{
  "n_layer": 8,
  "d_model": 96,
  "n_head": 3,
  "n_kv_head": 3,
  "head_dim": 32,
  "d_mlp": 384,
  "vocab_size": 1024,
  "activation": "squared_relu",
  "norm": "rmsnorm",
  "norm_place": "pre",
  "norm_eps": 1e-05,
  "positions": "rope",
  "rope_base": 10000.0,
  "rope_fraction": 0.5,
  "qk_norm": true,
  "attn_scale": 0.336,
  "bias": "none",
  "tie_embeddings": false,
  "parallel_block": false,
  "extras": ["capped logits"],
  "init": "trunc",
  "init_std_qkv": 0.0551,
  "init_std_o": 0.0138,
  "init_std_up": 0.0551,
  "init_std_down": 0.0138,
  "optimizer": "muon_variant",
  "lr": 0.00971,
  "lr_mult_o": 1.5,
  "lr_mult_up": 1.39,
  "lr_head": 0.0426,
  "warmup_steps": 104,
  "schedule": "wsd",
  "decay_fraction": 0.453,
  "decay_shape": "linear",
  "final_lr_fraction": 0.05,
  "batch_tokens": 32768,
  "seq_len": 256,
  "doc_mask": false,
  "train_tokens": 119200000,
  "steps": 3638,
  "dataset": "wikipedia_en"
}
Each number is 500 + 50 x the weight over its row's rms, rounded and kept within 0 to 999. Layers, rows and columns count from 0. Numbers have three digits each. The size before them is the row's rms in percent of the matrix's.

# layer 4 MLP up, 384x96, rms 0.223, rows 330-383, columns 0-95
103:578483490499603532512480506583468554505550521458544486615482484540489535482547431499543503527550486496547507457482541425511508567574472507587610453475479477498527452588500488482560550443469511530498475462490526597423452402609597574489396478521551508417535505499550521554541567401524455464
104:376476417470527572455429557528535517533597416523479459539489599541537564440563538499491378524508483546584499483506496589512449517485441486464491542581548523569498491411474449482548541512479491493412534480549544597504453556448397499531504472501501471489459465520412403452488560514484562479
096:454479434533615567472597499516498497506436549503496436503419552432551493464562387450534557461458458506495528476484552521400518510507424479488499550488430472505562512461380509635432534489535569433440459439544456525485472463513455540480486389532564508446488575526462545520553568535452502476
094:486527568528486505502436460517596503626560495547563482521502465507445515486551462514458507536453526466368485505531425529450465459458565588460448435531487412400510555410482562554445587499642488494516413493490491535501511557389522577469473475500535558505543597501515514519498520505519449528
102:436482536439559570443486470532549507533459426522481470498490479576524437514541471590472518480474525509527485502575478430651465478469523399481542559516517654531379509461499519510567509499441481594530588507570440496537432506474488578520490473514495469488476533445586563473544526420523520584
111:417550486493435545492489578489573400606549475433516532498515536428439541557512533508541567462497490505476515605533552482560480570508533409565463566452574494561431431473508505436530505466459471503491656545448509513504493513570517577566519443479506568414429505502559537548506482519435464556
103:495501508466503394532516544528517384483423469481419428537450541600478452577519442491506544494494487522424538548451548537499491597515491530496393418504475558523477526524450517539556616519477550595472507512441413519532482547508512509510522586529443464508487554452459606438489461612453542575
103:518534582483503515494511526580503560576581610537500526489463605506463552540459456592552523539509362593444539478536510464529427481458537434490646470477488425406496447507457595459442491530515552519527454492513529485548562490522502553492546447381499521542494534493469523572544457459494518493
102:437583451450449495515477538441505506454526508441511464480470452438445461489372611541559431502538503522459466561462467601526497494591457589527505578417509491521416567526566463535553546526462436498436503459608405443500478499518501509406499549528507536487481493466474470401497611478448502505
104:441573444488471490393454527482494537465592484490557471494570520588509503433471536525518545601503463444520460551427592495448485376494534463497559592474553443478515447528533492509526560440469623549546534505456419520424511447532560465503499484550462429452503519589527605488465422541526524529
105:495476514540444501563468489541515507582415469561543596455435511448527518453458551458543490528496452506389432524448440361521459476489515545470456422559515379483559451477431499465494512558462560536592453493408439513551460451529566515548520446473480442561546505555511517461612549446484479457
112:431428443544514498486519493483464470573458430483429539561537587540497563484480583623532592494523487503613514526460529471504559540441546480433558448520623540488493423413474515498562556511522538434494485442523526503524514474511646488473503418516607472498494458554480495523568572534524553487
124:546481470529384496467474481568566411603549549452422534471409516411458487488450459447477518461590407497481592539465510443496549451471460569524509555495400501528574421470519453584547523517544475470535474507449495475494456436546449479598487480481555570520492538603501579518505429457459500492
091:511510480488466450537526481502499556468523490467553457536471514468464420472505521552556558508542564499482472568519473385511528459556458430465432466441596416468540473464472492542473351437464604478554537495483509499467442532624471474557392369507522468529520449513429461537550553446579552492
097:564583555478468456440508574478459433493507505406523464415501533487513410440509553487477570497510466519472460570588581476440529542528521466524481526649502581500570527567518519598408522425493457531519497493429458522545557465496489507511466415434556394539504529494614551487540512454529520453
094:437460458559576549475554598512478415518464557616428425514510502559570465461462460512539528520486424477464521454576442502525453542494483447450478602588477572507529514490549416461475524426577445465480541466427448434479545435486502450459465447445505575525468442574520573416509540478433515528
108:385535631486532473543539497537518543525544524471536504612454422519427538493587530442533507519479408616434476516568502530557467537447486472621423508521501476426520511453511514542594580565467436566511427517497459447470468483549491491464530421450576490480444496544442461551505509484518561515
095:522438423589528551443564514462518544489475461386484568486510494464530530532540460482560505523458463530426447516557434494442547569497528543517496480487390460405556429560423434563532486463590460489514516568578522523497434433550497436476514469496579563557496488409467526395503397547495508454
101:517570528555473511567574518532373434551515577516419447554517476627493541519436516486527521500485498424503550454516457502560462512473535452522510450530599561462553485471537495472557493488478411403466588402452563433521463503539493508524494589464531456437477554510507533479461378546560432451
095:494438504487632402439469555480429511515471431576457504497444473468489514454555537498492549502492427580455485592431504433581465460478491477496494513420420473449470528434456546535451479430508377523473465531482509541444436473522503525545399459596529445498565481580538502472526574565580447517
086:448513447497549524566530441525564567562478516549498503522428550500483489456426525563506598521483563478552546572426402514501502468439472385466476568482546522507567443526474525416528494553427542522497570433471520516442574542535524428490515574441461477584581509480580400405489489507522557419
102:425477531521443506464469556597454608569422440520472493524527524550474541441506522480469572496494540497436531514506454500529475521520518485507561489537490560516456593461518567595542524588533504474496456456401538446408503388512482494440551372551515519471521554605539463464537529473362483456
096:466527528467519474495481460465632401474478451433434423520492465563476410543496498464539483431488455529496427548557525606558524568574510524465536577598481454502411456538492586505549524607498586474459501445554446496460469491448427420562536465435503468518526523494457400428541517477500508509
110:454501519487578532423473439490376421581480420453441422464524534559516452554563526516486582542504534393556483505530504501548523486468501530509634493455529580578469507447526486584492553503440530560528562421516499482429521495481455523468491447538562563468468533530440567482571385510540534445
089:625451504540632439489559542499491485467471474529518424499430455529437471418510517518450546548508406419466484525467434489478442528499415609412494507465528485474477626471520480406522527435482519469508421506454538508606521459477442565565444475516474516428480506483488492547585486449460429514
094:454499487555529574453487492488549508459487447456468566466531514414506531467508500527476510530549477449367516561569513556410521527426400560490450523469498559551565463594507452495593532551525548542357466522606495596558586492548449496490536426489566494542499439510534503535478580553527466494
096:494447451490434471565487576457432534536605538542452564483385535537537490504412573409482465526454510452540470453555552435515598521583488459524467502484439504486536486500471523490436574547556457500574521493503476607519468363473423582517438502524513461512531423576453556497486466552489494567
101:442495486477486462359536547518455563496524468507550414434453482515579475515583495444425441528449504537422510466483451467494411550544496520576462508503484409445384496491455556524550550508442505509491554511445452527432516466541510476617469491460490487451503487524454485494650523490640534477
108:470510451450524487457473522536461429527479482458497473558492577523516530647532561443454554428576500486509490487527487500568463456467511499575478452439610551466398459521496471571510494411449572583517569412436461608507470509521552509506574548568551455427475450508518505469471407501562580529
115:422525505525461548524531367501548536544457522449482541477453467418568410533556558461515514531610492450495595512494476498466647480526473518421448425465474514473617448461497501465446477463522493544550500526442521508494571440510490536408485467516467442529433619449464542533428540519488553451
093:534407514564575445401518516482471537477598496461519422411487517566573497512521559535604638546515438547505511522496502570519498520423511516592502523482516461515460432557454489457437501516454490514408473461444506551452535439552491469577585474434476473431489497496486512584393485531562457447
105:521595505436556500456470519500515494470442456489538588467459545561568475549622594511546440467467454508470452510481476513515501393496476474511395446471487483508486514542432462472486393529445525454488462459403441566483431457553502543642457551491521471564518507504556516556418482440400569487
106:498530517496574516537554507521471452503537508531631532449461509526505483522443464460522551449464497475427483503516522402534521471426653517452440516471575410557620409557467493495413475522481463586462531485504546413510500516509519497441469474449498507461450540476520533467586503399427625479
097:510481587419558442488544584525512440499561503570501535564428512502539478459579545428553523412570466489503481494445563517464586490551462512510504530454464534360516494498460632519494496445556475516501541459585500472570499486516478527489400483507592487415521564488474479562563535477395471587
101:467555424491378569452439465524523451540498444428494473508460445556557477498514545481406490509434434479502544491531438449524518500508478573476475472481455536510395536468613434456453565583481401437512482505520567485477460541556474501490524510486508508607478476498554453493481502509593635625
093:530453447461425571460540482522478487513451476616516496495520526428466502531515564518475516488598467495585406542496543366497573564542477469547540472619541529482457527429564465481378443540475500433491528454538510556527555383516475469519522610520492513533486480471517462490462527579487501608
099:424498399461437519535572437587421517562495507500461483448536465619504444510506415481489444455408542481482521508457417436578438463562535500533602534347521513506559457450514489590438447563538534527519454442536540478523472547510525569486526539444498488500469539545574500507505431545504559471
107:510469525603446447527532527498532483518495361429489526543509502471427434607486515480500468452508520472428527583585541587445470514512515494485507466546513515470536479465535454553455467425450458458535480477482400491436418485552508592606489547551472433331488533511468454516529467501462488585
093:493438550482531498464491503587493492404480369564465411542574439506485439448557521533502519443578475514536538494479522465488527525493495491576576527435520473568611488489528544512433516547457384487548530514636544531355474535435459482513546475461433538552493482462516438520534438491556459519
100:501498483391552520540519459540571432462441580344408414480507436516492505482437569504526530455455514493441446577549482520492531449486547533481495451547533595462614504434550403518417488531457600491446554474502443494451510495468545456418546539573520452552463506502472584520529518496488508493
094:547503536471535477531550576457495492463424567516477486575550485546494510520574445438569483533512536541415574444437501533522443487422536531535491511532560458508566598522558519473557511406530481483475542459505554558527486563471402446502394338438543536424438545431561483484592520498476475500
097:464470498509561491536461577551455523532476465584494532555493484441528509470504479476532394455504473499420506529554436501411470380533406501480501466497533567490634553535487520508452441426450446512442455518486520591491506526468573479511437574506529532485466549505508498498546542627337568458
106:469412506514409481417535493607573456600490497515518534557529477500426463478455600488382561494497491526524505489531479499573489541418552498461566546428477451407496556482508462486575467585419484505538522529421505468400533488526486537504527480409491484500512558374494441529475461490562589523
102:478438556510462558566491532399530377517461424542519508518478522431557471577489490489531441482460471592523552499530495560576521444491509476506326568555534515527459559540545577494606555429463411487472564486508402500477530458572480546567410500534523490528477534506521496566507496518568508505
098:462545470454596469520486533491470454476492582432515524512592456527484448522504575590525564509500447454521534492492471465486367365479561514479442579509456577453466444575615461382590524511567485437477518514508560441543511491509490555516487492534501472486459542548583541566545466448546435526
102:377484582525454460627500406577502480511514463589538550537526489544429444602446468564570491530586534514441468508531542526440480466510463477593476432479597487565529495453590588435407534571566418488514550466506539495512520570481468512440506500455532485461470477457486501515503554526503527543
103:436498447442405451540490472457537446538539536490372574510496451493411554505519520462492508508498503403457528517523445416488489500397516505620455515431512538450556463475526468495564543611587587453538546512475452441546492493492409481496538511482524615561466525490541589442474479559482547444
103:451428465558522540558503569517523528448466505392497486554479474566434447563446466502456540536489458580502635460456495475580435516439517478499500426497459497412515517540506515530457535558450472584495494562645462503455580621490451421527570430493540530466479531515509483491483582450558558487
099:471567501455541544396479493406409496502567479420439530499520460534493478509500494447479546526543404487462565546554552491437440584547503592590484540477492503519501598516411486580529532544503486489560534494603455509500593477494540570426495542538544510477561420596425567531460469429527459476
101:441513464500502453476413376535477527580514472483557496441603499475477465504561532463535482462470442545496512572519521484489387450509476506473504482461468503636421506520551537453536580499508376532585499539595502588516533540467387530597560553499465566515548507481467465498452563565507508546
108:526484554421444503473512501543537424488493476411445432507553535563513553436593589508529448409614475550561533553549528525534448511495476397550564499531511571473458397370486505535467434515538513385423532455472522478536520470458506536529437489456511467479426583572480520519486451466536511510
098:512456517479529495445378480515467491463525446575455467586531429507516454632537556466581579486564461534586488560489474483528580465559460580508609514541482485494510479647507480545540499522477471561555503500530503534458447462471633492528550550517519509541566515520543534458433419489532556553
106:558481517479521511403521471470425458471487530611512466509452522513465537492454536516523561538463430459523594529447480494522527532498524435477445451488581507481573492527533455544576612581466630446562542449525503521515593458580546418537565544533449454446513360450500490488458534467571521559
103:576468531425559466454482416545526520605460339463474466558426427491450530572564555521466509538478489503648513511481470505514501397512509553431484430512526558537457494551465501460542558529486448544488572484511523587517478502420571542572504543517497525503496431482566571486407473546497533502
# layer 4 MLP down (transposed), 384x96, rms 0.0393, rows 330-383, columns 0-95
106:530448519503483454531536439457546445461466476536466495489511532409571379548564485517474543444429457414594408575506449491516529448466559509493445487466474496544554499416543617550481436568588455562403482489432467507447534589468416450459517436517515524525517437558529456452460523540448542519
108:623496591503454569469591454546533446489521404519566521489510459400439527499579401528511466463515482456570601579513529482575553421448467463486443543527454489538498544543497444631544531520506481494543510538508542492476554552554534440551412518443552543475558501570514505516489497432486544571
103:532589488471415428629493469470447489495518509582503483469534445613447496496449576410513445474550539573486598564431475501536492536475610476557486439521473522523496474490578495520472460512470422570576461559407532491508510538518533491519491480437405484487440446437446442562441450429468483531
095:509510506449396586520444571394411507512543504422484473545518501426463384504477552557531531468506412458555479469470584443481567504470486446498487550503402593475491507478471487490505433502506492476474466557505439561512493525570584442510512461543470510483400386643518485515521558449444491505
107:583421474517467511554508510462449587546500582506572427517493577496493548366478502520540471487572459530461557531509471533439411530559497470533530422496461513418480422508530412565472526482499542547527555570490533520638464466503482441426429541504545492495519485422447353519515496528473463454
098:488508502461493475377493534479584500563571385500519473491458530457551443505520611504526501431569440474525470446447500540509526418495528568521523505504585578533374443469500477524509490491400585606455493471512494547502607477456547474447592488543614518517537476499464481536533511432482551559
106:508484499495527606497626425534510585541459441544487471473479447552467522481526455477480487577533376553539497504507509492454466520481532370486484508541567483441490465508536476507442562484511438417506565564566553486416513455517459567564497507345500388551502445468559475562515466429481493477
096:493370506519485534539458451512544468411514471505489550534471453478484549532525521527508503582495449454468478552485507433456430473567497512520517481499584465546441526517488513411529564440461468513447536441565529537477447526607585469555414561591543440525490556556423521563374564491537400590
103:485469560446453546517522407440518439544481480453518523464597449562532516559512534461446547495444428551548505459573495520491492537469526483467569447460522530501491443357521428526556424516572601436476521572432430491517554507516484555564516538482548514480447437595451512464480528661485462472
101:544527533474448526440414486437474462487487453522510552491540429490467500567482549560615488497489418563554416532590532478510454529442506436599457522559493486541532542591511565485593492526418537540479547466501490343503543539409447573509485479472539492477553491579511495523526545548438610479
101:483471490562457485457517542454467513453498498469503480479465552429556422410545536539501472541478504455511487600535551585380477469557505441537571491476533655444500571501496508594547557547509447447550527509498497379564474523586511541450459510510557584483549574402465493503519434481562528551
110:495563567460574556484556503518435572572488519516602538490550470568407525476475435466544395476487576435565468478477506456515422473554516544413495567527561480442505490479567515517533558469479507505600500488488470453551532527391504347523479486446494448394458509522475499417492477460507567552
106:451463557488505502478476484475533486487471557442489512495455553501480515485525469449527468449530492552495489519505503499486489370434502504549506454506286556627523478400481418448484509540472530515486440475496457495445547539436504424440615479440541506584563543470579540551467550464511497388
096:491494499519519477504535532465459530514345567588449561481563519499477554451498491418486583543520541474549514435480505453460524607581485545436531517558382604545485539454563566510482478473592522504398473532535470543550490463560514436483466471519516496473507498493573507484468380475497583399
099:507442426533509484557522422588537463488471517566447554477523456476470540503559461488572428503513452389464508440434438471565479478441554539494435415477411451494446510550557447531513473635509588505523506503584548426468461524449558432417401569533522499484560428482495433445482456514480501520
097:495490580466529439564423461440362441530451425408568432602466536553414499529498492465428457547580478416490429521504509519568440499570499475464406472420547399526486508561468530494529479486458531530488497493475467502522467567467519464530435502490491446436451440438495509433569399521520516481
111:528502493508509579488420459539406502470508536579516438453568533479533451426440556383518465473524509537508519581541424527409366504499513447476443549530417591508414497546541417422517490455481503458536458566475485500590446567501422554471502498510519427422562473550484463466544461568486519506
093:449523554371474521485535464511575433448533551565600534515495563494503452571376508441456524502534546511576465554548556524621560564518459456475422582570422535507473451485530513479497514494430569377395476469502527558493516502532521560482516531487507538478519507541486492543588518521456541575
104:494543484496460414483451362506548562523480496449519414530537529476483413520515494515498385517534553495542488549481509491550634478447550539537460586505420522498497497381453560534450497552474455517461512434528477516527460502512448481443561482511498393577548452493474491552545584383450564431
094:506717502490445534567529502448487547509496600509537460511495482531514393603423492440483500433504513475542534466498493525456414570529550542503509500524607509569494509498557390511460565480442556525514438462489549392530474506504536474537569537488524492511487499452485524418422499480474510417
103:525502521513433428541498523441465468408521433557494544516516601524404372460490518555477441509445387523513528459557536490455425491532560524538548497511468542457480567420538467438477527493575583542497499439575536515570481408473509537519417433536563564439411525489494492577458561488478451558
099:446593484551458470565533476455486456527473506555410554441492495505518445499452545555555402496513543658462482442503505448593510497466533500513468523583486487430492490576557491426462508554566421442453523529521477476547529655553482497474534551488475534487450514395456475446393516456522541531
100:535485493503573469568497609543406604456464515442497493432559554510526463480509518505519512546509552519541510479473542449532476642512544423480533444487520496454471542498549413497556495421498414481491478491439536504427476539521455577431437580497426567586485467500533594524425460487407522605
106:495510488557507544460460543480519548467487550507458533517490510537494504520460478510573561570531471524496468454493594497580428544563482460398407525524467538373500506533583569523487528412551549490477530581524543486437502505539500450547513419525340486472490573582493458508355516470575469435
093:369571521412387561541426527549534487555517522440404534501594486471551500543421423445473503435433509576495554494455506528510546458514530455517519533567496567528491442524481477572422541545571513468487457462557450561433444537421492444462481529473547566580488494521554575533545493545476563539
101:569566456476503536583547565559464382519520542479591423534515479498520480455516467556559518509490578521501485423463464542489553404464488477527462493475547552534526448407505490417411486469599518540520473556524535442432537532452571487435543537390458495387424469483468428543484448480484516411
098:515511508491447496518516502512478524564516432450643431486517535485512447600588442393493574493518472483488482469503567502490390522453451519508515528522530437575476520629437455466434511364492574504396556442567484433542506482512536519494513484520443492565459454508515477485567516582563569525
091:514550539592452533603555370472467490512405410513524494505417566435496564493397470490561514450516451450579443415519545485494433592451467446417511511500479528564544490455616456476483518473532581510504492524498521443528475547519485516382496450525505479466552511513519483437397476511452470526
109:589474557553568510457527479507480432469518489518507480420588442385433475496467519573507402566488481540490551485473458556447550484530461512535516518594412467506461513579453498472506484474498491513479474593466544441579512542511444530515430439436380537521526545531561519447447574386572593504
110:434485546409518427498572542466509390514456492562556463453459523461416531487425448486500512403453515498499518495531548430530425535465511512626521514554406494515454483495565493608487484620552491550489508459485521450577461518436547528476548448469482598530553542528403475489562493441438562533
097:548537486458458483609478473524530500501456523503552446514473499462457487544527486496386531477610462534430426457469575506507594514525582507484602463480410532448464513522565596515526468587454543522637488542502567532519407525515427547433488600506596507556495494493566533477478467509536542552
099:459513458493436450550468621534472506472448500495411454443492491508507521534485533570586556473480592459575473496606575425470406599546452567507524487451534482508524512579495533581447549539426441433550550505553441531524574542438480505517523482444569577423464437496495535530464539448558551546
107:505564580500487504552504536422518482467486479407492505517411491484477528441518460531455412420413542491501504445597484472493469430553528490518537479501615621595528574455519504594473544565583538470424448402477493400473464487557513523522444502499632493477568459463530467494480547506505505459
105:495480454619491476498459465510573497463515469433509520521524451496496502474438546520485492490415576473429612483552424469451542526564508415556559464614519457490458505496546433550605471536475481589527584544463434484467551426471544461555409558485524516551525514498465602371468464508551494474
098:378510566464495472553561493502540432491552510498564579599470562497573482509562444452383444493551511442442427468570525478507522574585588507473485527466558475472476516523428459419498588467510563474554483578477495469479381553417585460515530531536577494405519472523477520497512458483495500493
093:523523520474568426535491474483515531428462551421486511464476532497532399394529479426530478460440500457467431488467419526549441437462584492516476378356537477543520450451461484509583502429526485556503515514491512502485499519515488527481610467511577523478481480542437590497518397393462494399
095:509531624543589501407505521484467518422511554511542450590529507527475555533456577518477581502566408576501399466482502588408536567434517427488488545458503504460453483525497603481560463491552547478534490570444561579444425416459462506473496510485485466552479457452519493589473519510463411506
099:454585496591537521422486418534452474525429461459401468481563477530575481369478540471543472505542503529516476452496521485539517454553502468465544517471391475563519494497527558479501549530559474576445587600585614562502509476453468449446455446420489585624513456485485501482515543547517509483
090:602493447506434491524475508458492536473452548464494589477420605516544545491401481505457502541431495472480503469487545576563475377537545508409448453557483493453450491574518488553461455427472481467442404525578559522593434611523585546581483588463510518473472468450492513500538529459446486474
104:547440530597523506444505541463517495456506468524440476476481520480478534510478404569468603486444529454487411497544528538575566464538584458543500522432511487442525587504464524525508450550584395512572474553464524496501547517612545513568479499524470463488363515512376455584451523438564491565
093:419563446445467527481493435463497537503581472497522578396511453471417494539482456520430428489520410408515540587536579532547485469516492468418458481451461554536432368556403488520433450514535521471538512511481456425513552528534608519480593560502446509455443497534459500484481477593462530532
092:528565490532519475469567459529467563512446608442540547485475456526462497558559448495431527614494460422527448371560463464556471570473527461537496508472497525569412442520470486511495561573516522505610611478517488366550495600503502506543539507536500502436486422542578508561482497425518489506
093:554453448608570583518509424529509501402493483530431522480438436503580524551502525543458505529542543457492526557533588545563416427445460478457412578534610451507466545440507490513524601524524403488487475484479487476481566554480537534548460497426472498573541576546531462479561519412542494580
108:341478550483461515516591505566513483476509461530482420515478436515490520464514569562516673498525566502559422526484508477434474463480467395535549572528532522444489456471482485504472538515548572497519423560461526539515533536320481476520563553528502478534509531463440543484572535461469503459
099:420551513551540450500559500517470481603455542498416458468443520448491432371551498456585605420496482476538456526506524509468394495482538404435462528515544530480439550412463580551513430538445436543506534542584583508473533579456491481502470486540515433551515537524502406434527508537513511563
101:587548494504531455491410493490650505522515482531443522453423496472562495519559475465520529553511472601520549486488417528482454520492454519529506481562408437477594580514433463475491511540497546489456474573526443418524446571560628488490434440568498552491592512434457556458580502445466555527
099:558499439500523504425576527502576520535544453448532510547449541482480485504516500514576532469472412577473539472490505422506439377531379543476520434548402390505483361485495459574545468491446423560495491496539570580495534523502519458501518555594494519518499540560535526487391538467444486449
102:505499437466532425520404437488507431472489464472468396480453564498532450437531520530567479435579488526506513491481500398413579391565501476472471510508504519574505553434505568454515472442515563454492526529415491521488464413486513536462445550518478476455510411478366600442585434482464442467
103:520479484558461470546498520399493555466376460511503435463528493564463475467463565467569514546454555512503414460560515487532474501506544490396535541524547511494561543507634511494520492394576599521436503512492561544533441550556517532417443537466486441384516539431453534496558413560503557549
103:532455543473544500578453446440454402446576512422438477503632384507490568482457550490433540530506468548423535502491554556499452535506511507414515577526435583548518490579471517534461452473490574426489452530466471466507585505485517546496574444502486520498561570498586512513433440484419423440
100:552428420478577509470452446459423480541507493547578579494496537470465480613424577548493540583527463419460555487522508553492518497543525584557470403601527464558526511564561498457586507502565487571492549480478505367452463465506475455526540458499503514576554548532542512548597451526523563481
099:513564456457554565540591498356561422491543460418462483480481503506585584452458558507460549554540518488466454413466489557449442468505547536496474493439521473445482558450490495523520546478565458453464481512560438438541516561547565560521536369520379477573497531571480460518455405478514523497
103:542619482559510460639534521536499579488463512497456481541438450554457431560521493449544515525571490603570478553596472513507560517450493494543505541595550467575452484429429571506433438570532456553510486561540474582526494383468465525492440464498424465511487542506487465425429537477484463493
107:467578472468483473529398491527563495391524624530603459442557472542533496508506448505520630457635402489436534436476433531495510500487511490529399434481439470505540476467489493499520533468535509532556538563412555459517525469539487435477550415543487512515536520472563512502439472525509486376